config = dict(
    num_key_value_heads=4,
    norm='rmsnorm',
    positions='rope',
    bias='none',
    parallel_block=False,
    init='uniform',
    optimizer='muon_variant',
    learning_rate=0.0072,
    warmup_steps=200,
    doc_mask=True,
    max_steps=5984,
)
Each number is 128 + 32 x the weight over its row's rms, rounded and kept within 0 to 255. Layers, rows and columns count from 0. The size above them is the row's rms in percent of the matrix's.

# layer 5 attention value, 128x128, rms 0.0523, rows 20-31, columns 0-127
size [ 77  74  80  84  78  87  83  79  81  78  89  85]
[[127  93  99  98 113 167 153 103  91 153 100 192 122 105 126 201 204 124 113  99 139 130 100  89 132 134 169 136 130  77 117 169 175 105 171  96 182 114 111 105 103 106 125  99  93 168 107 169 140 105 137 151 129 162 143 119 111 147  88  76 136 133 141 140 130  79 102 101 129 118  70 109 141 128 120 111 100 133 153  69 195 106 107 159 169 105 156 118 108 131 169 104  67 141 140  94 177 131  82  93 131 129 171 128 138 103 161 177 135  82 102 123 152 193 116 131 161 207  80 106 141  36 126 116 131 180 124 151]
 [122 179 105 161 146 123 133 135 109 142 139 101 119 137  92 128 108 126 113  90 136 156 179 171  96  98 148 155 126 136 163 102 133  82 122 127 121  82 126  83 177 187 121 104 108 115 144 159 112 101  91 173 173 128 124 193  82 166 114  78 127 174 113 152 100 180 118  89 123  84 165  79 147 136 135  94  90 149 137 179 188 201 137  55 172  96 101 149 186 165 111  97 126 108 187 150  49 135 114 168 165 173  95  79 158 119 121 146  53 111 138 131 142 126 113 157 151 131 145 145 133  96  72 157 144 121 155 144]
 [115 163  78  94 150 107 140 136 145  80 128  93 132 108 133 199 137 152 117 139 145 144 100 137 125 141  84 163 198 141 146 157 125 114 122  88 124 210 119  68 144 139 157 104 150 117 128 167 184 145 104  93 128 170  78 151 128  68 158 156 238  68 102 141 142  92 140 103 114 136 153 119 153 129 156  97 114 115 170 101 156 129 134 111 113 164 115  60 118 152 139 106 179  93  93 144 154  88 128 171 124 188 158 172 131 101 104 150 164 148 158 143 165 177 117 148  89  86 107 106 153 147 176  66 149 140 170 136]
 [ 85  97 121  91 124 131 140 165 153 124  87 124 132 134 144  66 111 144 173  93  52 127  72 205 126 161 143 127 136 193 124 126 173 151 147 166 152 174 175 177 113 125 109 152 122  82 163 132  76 108 147 150 142 129 141 169 139 116 115 141 138 115 124 128 170 151  68 115 133  96 175  58 106 140 125 160 168 111 167 117 134 134 107 116 120 140 135 159 123 134 144 195  72 146 127 141 124 138 161 102  85 105  46  48 161 143 123 186 163  79 109 100 146 152 121  86 150 130 106  70 144 141  69 113 121 137 145 183]
 [137 166 158 129  67 180 123 169 109 116 130 134 107 112 111  88 160 136 170 100 200 156 118 120 117  93 138 169 117 210 169 124 120 112  56 144  97 126 155 130 130 115 173 156 119  95 150 166 117 138 142 114 180 161 128 159  76 106 153 120 105 146 128 127 154 104 187 166  70 167 129 173 163 112 181 193 108 115 141 123  94 134 173 147 149  67 111 104 128 114 118 197 140 145 102  82 135  65 124 107 145 171 112 144 164 106 133 150 175 100 122  69  70 147 166 133 125 121 146 160 144 136  70 199 165 140 140 136]
 [150 138  94 153 133 124 144 113 166 109  82  96 146 174 109 103 144 107 137  84 133 148  85  61 114 145 116 143 156 149 137 154 169  84  81 170  53 107 110 123  88  86 176 169 125 152 186 106 121 118 155 188 101 102 124 185 153  98 124 180 109 146 133 166  83  95 115 180 193 154 113  97  73 138 121  80 146 165 172 127 134 150  90 117 121  91 134 113  87  84 126 106 136 140  91 147 142 149 129 112  92 174 118 101 135 132 158 125 177 135 130 200  90 115 133 185 117 119 121 205 163 147 106 126  79 164 190 155]
 [154 118 137 100 108 148  98 117 137  92 123  98 101 153 161 167 125 100 200 107 147 123 133  94 100  54 168 170  93 111  56 110 199  74 138  95  90 142 181 162 190 112  81 167 117 157  93 156  79 106 140  73  99 123 157  94 172 142 153 115  81  66 100 154  83 114 131  73 140  95  48 101 103 142  94 151 146 134 134 162 105 125 130 163 101  81 157 143 161 121 104  93 112 145 157 153 125 126  98  93 117  84 131  79 125 203  94 136 159 141 128 129  90 152 116 110 147 155 119 163 144 143 116 112 148 112  79 120]
 [ 93 152 161 158  67 137 130 115  80 177 186  91 214  88 133 203 123 148 120 126 137 150 151 154 142 122 185 195 133 145  96 108 129  71 151  95 134 130 132 142 138 153 121 174 115 114 169 114  93 165 103 107 166 163 143 140 127  98 106 134 151 132 107 127 158 115 107 130 104 120 101  77 130 119 109 146  80 175 154 135 142 111 113 116 100 137  68 100  77 108  93  76  79 128 133  89 176 103 117 192 201 168 150 173 115  54 141 112 168 178 109 160 104 131 147 120 102 164 121 114 139 135 131  63 147 174  99 138]
 [124 129 153 152 126 152 154 116 137 105 149 127 113 145 106  90 118 144 111 120  88 188  73  84 130 117  82  56 148 104 130 123 101 102 132 131  47 107 110 167 127 164 132 102 149 138  60 113 185 128 109 174 152  89 118  89 167 141 119 122  70 130  68 119 165 151 130 124 176 175 164 124 102 135 148 136 146 122 155  78 121 123 130 164 135 174 193 100 133 145 175  47  94 133 138 140  91 203  92 141 127 125 163  89 101 179  87 120 103 137 119  71 111  99  99 127  95 126 133 132 148 210  58 173 133 143 125 107]
 [165 100 120 124 151 159  92 137 114 100 117  86 141 148  90 118 127 126 110 177  83 130 179 127 153 100 177 135 126  83 132 198 114 167 134 140 129 115 155 130  92 117  76 139 125 106  59 110 118 106 189 118  89  93 150 103 155 111 103 196 102 153 148  86 170 170 183 118 195 148 157 112 169 145  60 152  70  23 144 164 113 113 158 123 129 141 115 147 118 100 139 133 147 124 130  99 174 115 164  93 162 117 219 135 112 139 118  92 126 181 162 115  83 107 157 126 103 126 138  79 101  73 108 143 104 114 120 143]
 [154 138 158 161  41 118 108  83 144 121 152 122 122 130  88  72 157  99 120 124 115  71 104 194  81 112 148  98  94  71 161  76  93 135 111 136 152 174 134 120 160 159 168 154 187 128 142 189  91 110 104 118 107 136 126 111 107 157  89 126 135 128  76  56 133 147 105 131  95 143  82 142 102  50 190 141 139  78  76 127  97 195 159 126 135 113 121 157 123  92 118  79 112 116 115 127  88 173 126 146 163 170 130 157 131 111 101  64 107 114 141 105 139 179 107 126 156  73 106 177 136 103 148 144 151 133 150 168]
 [146 125 133 152  84 129 134 140 103 133 142  86  90 119 138 147 103 136 121 156  98 126  76 131 129 122 152 127 150  79 111 143 100 144 114 112  82 104 133 120 101 112 133  79 132 133  99 161  75  73 108 115  99 102 120 140  57 170 173 134 135 144 136 123 128 123 153  94 148 141 160  72 157 146  86 147 118 192  67  95  21 108 132 123 164  65  88 120 124  72 112 140 135 123 112 128 162 161  40 163 191 159  95 141 115 120 190 117  65 111  86 127 150 147 207 161 122  86  85 147 175 148  97  96 137 126 108  97]]
# layer 5 attention output (transposed), 128x128, rms 0.0651, rows 20-31, columns 0-127
size [ 75  72  76  82  76  83  81  76  79  76  88  78]
[[132  98 108 212 150 110  85 153 182 172 133 117 148 132 135 115 128 145 116 111  84 213 111 157 150 164 147  97 164 167 130 122 109  69 183 135  98 105 121 158  82 143 126 160 146  91  98 154 129 127 166 116 150 187 179  73 147 123 138 117 115 146  56 159 102  65 160 139 175  92 154 122 171  84  56 102 115 158 147 163 151 165 137 123 164 144 125 151 132  84 202 112 112 127 146 144  84 103 127 146  90 152  86 172 119 138 183 128 142 129  92 112 147 130  91 131 146 106 130 103 161 117  81 172 177  73 135 127]
 [149 128 170 199 113 126 117 124 131 146 116 116 170 126 128 133 134 140 128 127  99 168 136  79 113 135 151 178 122  76 137 169 147 147  88 157 218 107 150  87 121 145 165 233  90 145 157 113  66 140 149  98 159 149 116 131 147 157  80 130 104 154 149  84 132 104 135  77 128 118 139 121 143 130 133  79 167 126  84 178 146 184  80 122 129 101 180 102 130 121 118 174 129 104  86 143 141  85 145  68 129 112 112 178 169 164 151  80 122 133  83  73 147 146 167 190 143 133 213 126 137 103 172  93 124 143 128 140]
 [145 135  91 123  57 122 141  99 161 136  55  95 134 125  96 150 191 159 167  31 130 160 104 149 144 196 109 143 134 109 115 106 185 130 137 109 107 149  96 139 104 138 115  88 114 152  85 118 141 131 102  98  78  87 141 150 149 134 160 106 145 136 134 150 147  87 149 124 145 147 165 142 180 129 124 170 111 154 159 140 155 152 170 123 133 110 129  86 153 142 103 122 165 125  61 231 115  78 135 125 130 104 130 168 142 139 120 218 135 116 174  99 148 111 135 142 150 102 151 183 219 163 126  85 124 163 128 119]
 [168 150 124 104 131  73 107 120 105 154 108 142 118 157 165 153 151 117 107 162  95  72 129 130 180 127 179 152 140 169 147 134 125 127 156 113 103 145 140 119 114 126  58 179  69 182 183 132  99 135 134  73  91 127  93 160 106 128 141 103  82 118  82 185 126 132  87  85  85 150 146 151  93  99 166 158 132 103 153 125 152 162 157  96 145 133 171 192 113 212 112 147 131 139 127  91 166  66 157 174 118 107 188 188  92  99 135 116  84 150 108 137  49 120 120  65  94 137 110 120 134 111  77 145 147 128 138 166]
 [125  94 130  91 127 177 204 126 126 111 137 123 112 131 114 171 126  92 107 129 127 132  70 121 163 124 107 183 108 205 182 107  96  82  79 139 114 172 104  72 162 130 189 106 148 139 157  87 124 168 105 122 178 116  99  82 147  80 145 114 153  87 124  93 150  75 123 128 109  60 105 149 173 184 147  63 138  77 126 122 144  89 190 126 109 134 130  57 155 144  75 110 164 141 120 147 125 113  83 158 142 144 167 159 114 128 124  98 107 136 132 132 112 118  96 124  91 126 149 132 142  68 101 195  98 182 102 102]
 [173  78 162 118 158 124 111  85 131  68 119 112  91 111  90  66 142 113  94 120 100  98 123 151 185 155 102  95 104 128  97 125 141  85 115 184 101 120 145 115  61 139 173  84  94 139 137  97 152 107 129 173 169  98 111  84 157 117 123 111 124  89 128 246 122 108  99  96 101 151 142 185  61 130 160 129 140 122 172 128 188 143 166 149 125 123 156 138 113  87 107 145 150  69 149 102 115  71 117 139 122 154 117 153 158 129 142 111  83 195 121 117 121 211 173 156 137 132 109 160 118 161 173 128 134 155 101 133]
 [153 126 196 134  94 158 163 185 117 117 106 143 111 188 120 159  94  65 132 109 108  92 187 129 173 116 147 162  74 170 123 169 175 116 118 151  90 120 135 123  99 153 122 184 118  51 150 139 167 154 183 152 117 146 109  79  77 123  74 190 117 135 114 176 130 108 117 143 182 124 151  99 105 135  79 176 149 172  78  95 156 147 109 154 152 101  70 107 113 129 146 182 100 128 114 106 122 146 145  99 171  98 107  90 118 139 140 124 117  96 105 163 133 130 118 159 159 158 129  71 161 148  70 166  79 138 161  89]
 [116 144 103 126 106 152 157 182 165 122  66  81 117 173 108 130 123  99 176 131 138 151  78 176 111 149 103 143  91  89 152 123 134 144 146 121 119 184  67 149 202  64 127 176 156 114 190 132 125 183 147  91 121 143  93 133 147 156 166  62 155 108 107  96 138 135 119 171 176 153 137 105 160  84 155 137 108  67 152 150 178 114 114 114 109 112 113 145 191  95 110 113 155 121  44 104 110 119 122 148 143 163  96 141 114 148 175 107 140 127 164 113 190 191 120 151 180 102 162 167 155 145  91 132 113  79 138 107]
 [ 82 165 147 113 149  81 112 143  87  86 144 110 140  96 138 139 141 126  79 163 125 179 147 122  76  87  82  93 116 152 100 154 138 151 120  87 144  84 117 141  85 161 147 135 162 128 117 103 175 126 153 240 133  91 129 138 102 126  91  58  98 142 165 172 128 151 137 101 136 218 120 133  89 196 103 132 145 144 169 124 114  94 144 110 106 159 188 147 137 145 134 193 168 137 159 101 189  90 103 131 121 161 145 131 161  94  84 124 102 112  79 138 135 151 147 142 139  96 169  88 122 139  70 111 106 105  75  89]
 [152  90 104 116 154  97 124 185 164 129 130 123 192 104  65 117  89 120 113 166 128  76 152  91 119 128 115 149 176 118 132 164 128 174 125 141 112 132 108 123  95 130  92 148 164  58 129 110 185  90 172 108  82 133 151  92  88 125 177 186 188 171 131 121 133 146 136 175 162  98 130  86 118 156 143 132 151 136 153 152  91  96 126  95  64 145  92 181 114 128 113  90 126 155 177 102 113 120 127 172 121 199 169 111 175 130 102 130 143 197 181 135 128  61 166 126 173 117 128 123  81 136  93 116  67 150  91 154]
 [141 123 127 155  89 157 148  89  86 117  87 112 142 140 154 130 163 119  90 111 128 101 113 170  80 153  99 166 107  92 120 155 116 140 164 148 157 130 122 159 200 173 146  79 120 184 130 160 121 184  46 167  88 168 109  75 129 131 143 113  66 130 146 114 141 146 162 171 139 120  62  93 113 120  79  80 159  98 117 167  77 170 177 144 102 109 108 125  99 116  84 142 101 177 111  60 163 106  71 115  87 151 170 108 136  78 115 117 125 166  74 104 127 105 167 133  93 140 126 124 143  95 122 123 134 184 177 171]
 [ 92 180 194 135 114  91  85  99 125 106 147 122 136 151 126 112  98 141 191 120 189 105  90 143 101 132  94 126 101 117 180 120 161 113 105 130 101 159 161 140 119 134 173 108 145 133 177 166  83  60 147  33 108 167  98 111 173 115  95  91 157 148 125 138 137 138 148 119 162 136 170 124 182 169 120 118 111 166  66 134  94  89 171 167 135  97 111 125 131  66 128 161 138 168 132  97 130 140 103 113 172 139 121 121 188 138 137  89 156  95  63 196 163 132 164 130 134  97  95 140 125 156 133 191 190 157 142 105]]
# layer 5 attention query, 128x128, rms 0.0523, rows 32, columns 0-127
size [ 71]
[[179 136 138 155  81 116 140 135 162 132 139 149 108  85 152 119 133 131 154 134 115 152  63 131 101 102 123 129 108 108  81 121  77 151 192 107 184 125 142 134 188 139 157 105  91 176 138 121 146 134 108 111 120  96 113 177 122 132 128 101  74 147 142  63 188 141 112 112 140 165 124  73 133 121 124  36 172  72 190 144 106 137 110  66 200 152 175 127 134 179 138 151  76  90 118 105 127 128 135 156 175 149  82 156 160 144 137 145 129 148 102 120 135  77  79 148  99 160 135 107  93 159 131 129 149 188 188 182]]